Each number is 500 + 50 x the weight over the matrix's rms, rounded and kept within 0 to 999. Layers, rows and columns count from 0. Numbers have three digits each.

# k: layer 5 attention key, 256x256, rms 0.0822, rows 46-127, columns 32-63
# q: layer 5 attention query, 256x256, rms 0.0865, rows 47-127, columns 32-63
# v: layer 5 attention value, 256x256, rms 0.0514, rows 0-2, columns 32-63
# o: layer 5 attention output (transposed), 256x256, rms 0.0477, rows 0-1, columns 32-63
k46:537512506474528532554501431416527555532452513499435504395487486536568484619531548545469454470476
q47:462492540416487551425528519484478471488499462480467520471482492433519543575477537510648466434482
k47:442489495474482541516535546491535538467493501511516432514555453515468507498499529525476544497487
q48:484492534493483556490500490507495452483518502599507415484490463508467477433530501463475543517499
k48:537486497585535455519522520525542538506512480402449517499408563472560576475519504504526498540535
q49:499488611463471469464568489475500505509492549435507564481479540521646542487495579496603543546553
k49:460417504473480486489445493503548464424530495503524522493537540518437513502469515490449480484487
q50:588596495519534568491547502524532454571490564507553521451522425503431499496475447468569463514515
k50:414413505478462476467541493456532542425507478396458469496551551575562560441516497520519481522536
q51:460516458542494534564517411379467548508498423539495563397563510475511491551525468522432497467398
k51:495519504539546472531433539510568462555481524481527518526394532467398476453527447496547534594560
q52:485532538520470440511474455531496407490528591447482518459563474512558490494498516476616482645523
k52:453429608495450571462548486498458512521475554492544530556539472558454520591431497507459467431504
q53:438544485519485511523565544545469441497526472638538440486524474529432515529395464490449448478398
k53:477475561547454512509451585497459607504491456482526560514433598511465406526572545527503514443405
q54:538644504549630499421530635608497515520533596593516567490511544501464517536403563492456470504470
k54:545438516440418526618523459496540567510440497467568528466533508573587459484527417572409500541521
q55:509440449516553514508627547520542531515510505588498499440519524485513404488474549497356554501544
k55:509471522534504430541515448503472470485479433406415524486508449538532493482513555509550446472440
q56:528519524508514504486520459484530548527473486534475590373573499565528461560477530498476517511558
k56:510467460574488487514455481467540435495462530391485457526468470556443540468445439411506469523489
q57:517512463463494501513563494486458479466445507508476539475413466465530526566510690533585503497459
k57:403561542510560455470427496494526500510542453500482488550598546589545545468484533470424486554487
q58:514582478536499450498417447452495545407524475503534445426432534497489438426453498494454491451528
k58:552479490422438445513540447566413435509492497518521552399494483501473538456503437475446489504541
q59:486485518506453489509510521455469493499525480483500500483506479504493457475462496482373549508516
k59:507526525502466509506475487485503523557504513457509502480484454501473473541496518502533453445498
q60:552500461500502531502498505500428467410420486546532537542483502545517496461559459480418557457469
k60:519508504486499461497481511500509499533524470475493486482526528477524499502494497487517509558534
q61:440537584490476534537529523499542445461540489483529571552536510499567583523466533430559539595484
k61:530378485471487526506506493471468525521454562520472454526478529577509521543506561570516459498473
q62:515439471526453480453421473511481472480468465511477502553528536509511505536537475461436507569573
k62:535550553536512532473572541487469467546457542430481514512494461487536478506446477425472516413490
q63:508479538481509562504532457461432481510437468479465441498610507441541490563524428528429552501499
k63:471484460512468491525509471533525522528482502489573558468464484485500433512485491479525479542447
q64:457405572486539508377527504470521530597588544454486424496472523479437419557499458585554399494467
k64:534509473538478500550505483536501504454460514502494493494509464501512504466526471481512517498456
q65:522537522515490422535447466500479523493524530427465498491521551466508520492556497493520507530590
k65:516526377496506490418469468606437404421433455490531569451514493502467501502456497473432483489641
q66:509533455485502591526486482485514462498458495558532478508467473444514520483516488433523534491500
k66:452344684433516509468610594451584575529583539555456431486423577521560481514485529638527524579401
q67:462368642466453540373556509453592550550574546502481385501435507451523492577491512624605438558472
k67:527504479519466498549495475530489489478454516497475469500509486509490502488536490473483529479468
q68:471483574502507448488508490483496532435540457453584494546468493555504463517475482517459516543456
k68:523571433539502471485469484535415458498453509564513539504524532443439519435512530447475500453567
q69:557539504509458557554496453442437470574471424488546506535631459555506528401508452493447589528543
k69:475483464478563476448491538530499492499549487469488558508478573493502513487497532517543483544558
q70:467463533532500478472563473524512477492527525531469542497522466453483486643471560539490510445417
k70:508538454501562504533426463482483514498440493476589513583470490464486431385545545436452514522383
q71:475565507478506538585563487519526482510461479499531543504491526471527536592503503488496539481464
k71:492570498527554455471326572500499521563466474547470533483526531594499526457556516514487489549543
q72:586522481501469587479540555527427491515475507478580537507486489432429478415419406485408498473566
k72:505359554494537433500413616527501552478502478501482594455542536507555399495568500484554511535473
q73:562494490509391476512522529545424430402522508430516406523479439490480506459492377506453464546532
k73:484419605449473509496499570499504592455520551556503567517551546550507456481501572535498485495393
q74:500516477481419468591504474482503493591500435504438439481572522475457537400494428580448456554546
k74:527458570422530487494594499452453531506464487536456535441420521509525349491531548439458489468481
q75:514485492480517552524439422515527530552471463454482512531586521525474494511508438560567474391474
k75:521479472472559466497407508504458506474518486514546549489490495501548503489522508467583515613426
q76:446459435496492481443508526496425512436546531562539493492490451527482416495539421531464456507492
k76:540511520480566576572464544463524512497437501453493465468405440437503407492503463425478543525466
q77:558514519548491432513446449453639512614526562431422536471476459632532405424481568489480495500574
k77:472542528518522555493454444478407510480531437412510510518497467522390670500483504488557450418497
q78:455516449492487509508583495435476542526520572625474547480538481479472452478523417566479489412486
k78:492479518503550503569422547476547497508532453496459519498413539522492508497470504500501518587485
q79:527442528405428541455500556482472464461510409523543467615499447497528562479508550565496540587496
k79:538475455530526509502513527566467558521489515500487510466541547477494439570499575487523459483489
q80:505523506526516541468523569455452483523449491525511501500492560532509490443476419443422473522484
k80:497390532496446504508596478477398522532567520488523533522539500482516444609465495558461499542550
q81:512555483566511455526568543510526477467544513460445566572570475536475582530539496497481546607502
k81:482490531544555533492463559500539486500500560493558449532438556545474501531498552584552494479592
q82:467494543516610521499555468491600515473520471493559526511473590514471616499499451507606498463531
k82:473571455487503526476448559482447412574619510567512471525518423426458479509569577509428554444521
q83:537504464471467482524504502518502588538470533526560519484454531550523419407518510495527475553501
k83:521529500533487448441542539459527429388460460546356390421466484440526493467519317485479522480602
q84:527520482533436502548433417427494498590475449517452523492550466544452548563477453533406449577505
k84:475505466528492524428574489442511554568425521512496475563499568565498497462488506510433477560540
q85:533444470449574531495495552596520479536470486545448478522542541472447543500527469512529496404559
k85:468556520421500546523556471419537528504523495474457453505530433495562517505527539498528537462425
q86:436555430599494537529505486463654530428513515516485534417474464515450517643461506496522473475505
k86:506501525561483538627427412434391460529537516442459456549440410461454565525531499550492458539519
q87:435439488536473446510461483438536544535468461492509482481516508568474464567443483493524505447400
k87:482573514512422519430520444463472491510552518486542526534519538593510576505446533426512515551491
q88:472567486491473471497522508469492525519457414422495507491560508552551556487503494570581454564524
k88:443420528448469445449591499517475392408514468519504443503561600475472529502515441465560514561586
q89:459449514486533419416503496555523472559472547528444461593497529472572449553537592518550482554424
k89:579646520523560532528560517512513487458463483514521488523565500454479461476511483484473511439576
q90:527509458460474505573530476466458552495514533527457491419566485494529417381556429553457485465507
k90:475484598467515438505449574507556457471486473450463469412417587513506510593552412510516536440467
q91:495549433562518494550526528553501550437492468449561441440544491473515494555544496498533483508373
k91:411489521532436498488529406472556479502527530531489488569472524547518501577413445632440504611541
q92:496596570480571465514566540402508517560419529470474553481555535463511482546437453485531464458423
k92:484473422510458468531443522492523539433503488506502467525461521475427479412528457485510526584487
q93:464476485509574556479588575552451472574440565606466504491505532383439556554441531456497491442456
k93:532482507496497552555527486425565462490506500444513494507484516452524327506579531481460547561525
q94:499406412548496544478456432498532507484475490529476461541524446450511504482540447508533474425502
k94:564502549480597539584553468460485452504535517483477477491495520422492473543483473473497511555528
q95:454520551478485400497397501429417509508484503490483446494450498496496427362410544543457431433489
k95:447498543495491537486491521532503546477533475516582578528490525449447473507542471533483534481537
q96:535465503456453457461492488552468515445557494518473567490408513461497450439553648568582489515501
k96:470567472422570480539466570486524464501486529522518398506489463445509548453468470450418555449608
q97:524502496534443587500585497540474475498547504497484618468496520490477526589469611477411511474429
k97:544556469506530461476407584495518521599415493486518470522500432516518477437532508537498503554417
q98:478657556486597529479516469549665499584549577575503517487475541478519481484503617479586485541574
k98:607425471531507464530541537467428466439492458497524483513448446465493517423463457499520487456473
q99:542445531501579578485526526515550473586384540505480496562508501386545603591462538500596525512459
k99:497591414460469471510509499527588432461464443536403478478576523498495519474569501479509504477553
q100:473394475493490493529457475518447460516418471442464510482558581496566561544544525448581477427488
k100:473576540489457570385543521495531424584533547528511462474573406505474487621455456536491541527459
q101:484549520487451519522551533449477451411475388428544530520551532487540607589501447494521536535424
k101:532529500527514484463453600495504496534435585625446393505491480518417443406546467469544523505551
q102:513405601431489463442486467451432502600455447561489503537563434486584532407483516564536544595475
k102:449521449454602491546554447521592525454473471430481469541506644518471500535489498503491504460692
q103:477508504473577561526512499576519492488539506511583527457458568468487495460547554426523542509553
k103:536495496473521471571450535524508507512508478499504532511492383487535454545482470586523515458466
q104:492526482512458551502487413441508554573551490531517527370416506462523424453394599555538428507460
k104:464438556446499487503480488470414419501456511491477528508493505479438491554489477439461506487507
q105:526471445540480567460467513539512521549514431507558492569525444570376489512414507504457486506469
k105:460471527527540552475550458478398540511521515468475574518554516481581485470539612459536501548474
q106:480484446460456544517464489490530545433462449434549587503412568435497507471465453503505484424475
k106:534421485462522454474521558478506475506566525604492583508557512492572502462538504486488555635489
q107:444568483491566446532409518486580593504455515442501550451455528511446528534431582573602453479530
k107:411522501510520492516515479432508466424533504614465440631492449414503533357495450551459515505627
q108:477489506520589507541614565554564443475473532506493618449513604502524529608509530450549494523451
k108:527534556521413536492459527365467446512482495531487409574554332467446457449544484479482501525427
q109:448405431475432530472552530451567491462411518486501515449465475437570384525484530444484496477383
k109:543539561614451473531514454547474517468526438505474482528606505556413575546433448521537466555432
q110:510501498449523497497416457520486527436439469412524438433578563512500380539533382515540481481499
k110:497459512523384399506479463579471519425456491510531554517494409486544498472459458474572507522346
q111:433469499486488517491520507470529452467493488604575474567502483521520568563442541470593506595510
k111:465600510567540549431562570539462501540525493522425507560505573481456459459511538521391502483575
q112:519444538509564498486591509556318483535493487518548549518551520525502537449481435466356499476417
k112:470439467410447469498547470481583557590528564503543536544485562484581434590462581546500511549502
q113:522526461434497533419516570518503495561513530605483508542471456498449505410479471533441477410549
k113:549412490488530527576507509443508557493524507410507501432482469492554450558524517459495514516474
q114:552530593479402558478534544463405475474513519473499545545524407551441547424481425532482476446511
k114:449451474471548491483453613484534536458518533507519508500517583510512495506529540503512512501519
q115:527553446491479543545456453475634507451463438464459480513522504480503564687534489484576483510497
k115:536509495555511463450516602535379451493521590526518473520457493482507457393553526558428504536528
q116:492475481591524531519396419529547513492462476508507433431558503559507500623441503505538460473487
k116:478582510571512441539506452569459473565505497476498573546472448442499527507492418536517476494452
q117:557420455514482433546471448543530507459467583592408511509533404494463493417601465518543500477606
k117:469509592454510503529465477554471448471508426419531459476568529524498537544530455452514487428470
q118:508565453499514476446529550475519486438449477420548574603394521602498535597514415451543516540571
k118:451452539599390519508473519459461507448566439589525433491651518502497488474515480488450487532411
q119:499539485550550490526521610531429521514467515518433494474563575388507530452531454436484509468489
k119:489387538377521514516482484526558477480487467465469584484484492619579479546473507573565518531505
q120:533573562554524508545508434530458537517466581448519514559437493526524576480515504434550486508502
k120:458456479496466501437455464497488431482487488604564494499548518459472455579517410514444496465495
q121:581478479439472445478485490469474580546444458376532511446500464529569403429539486501571478427410
k121:367464526480517467442477443573506456431509463504517481542566502554481545499451427485551541555507
q122:473588561400487537405474532458498397498424395560587401632510435495603554522544512516658524566491
k122:464510431541428503591536470564447525429507521482378445534524514411447464454511462466551452503523
q123:488422565449560445450517558519506532532500531478495483517403489493545496489497552479462568447410
k123:486619399458426523492548315513607534524517485504542401531516498495495531516500500522447503449580
q124:479463545492430467532468503440529480498477525497508405533464449466468532551449500523529483477363
k124:456574458531496565425527475546447502489524488596560546518506596461409473456532519493462506471456
q125:478557500553557459521556610483467506497485477518528621366515576479448438415483524441450487375362
k125:516417510443396480457512476447526472513544477483518470579574493604480615467498441535590529637527
q126:580526536498571568451502514556488403498495488431481516590507496578481619643444489524499478567556
k126:438561481542443547465496556426524597612433566497520481528586436470548443448563586500417496465404
q127:448533513453546539433471545479521522456503475569500503522471489519381461538423514586523466423483
k127:564487524496523444658459488547409568511530540500550544493456501506553485463526564461456513468370
v0:504520475536418533534528488695348572437558555506518396498462526512453537517428490478397431575399
o0:594493576504487464435569528516579598574525563454482546523584401493464522546484498486476455540480
v1:365501521532558576428488476417529556537513473506480518588504523504551463497427520543514438574494
o1:434573425578427443545590480438461476462601402498470521595407547561541491571436558468500519526543
v2:601483510553477518549550503521541497526521628507544485626452502495428528512530473523510408398459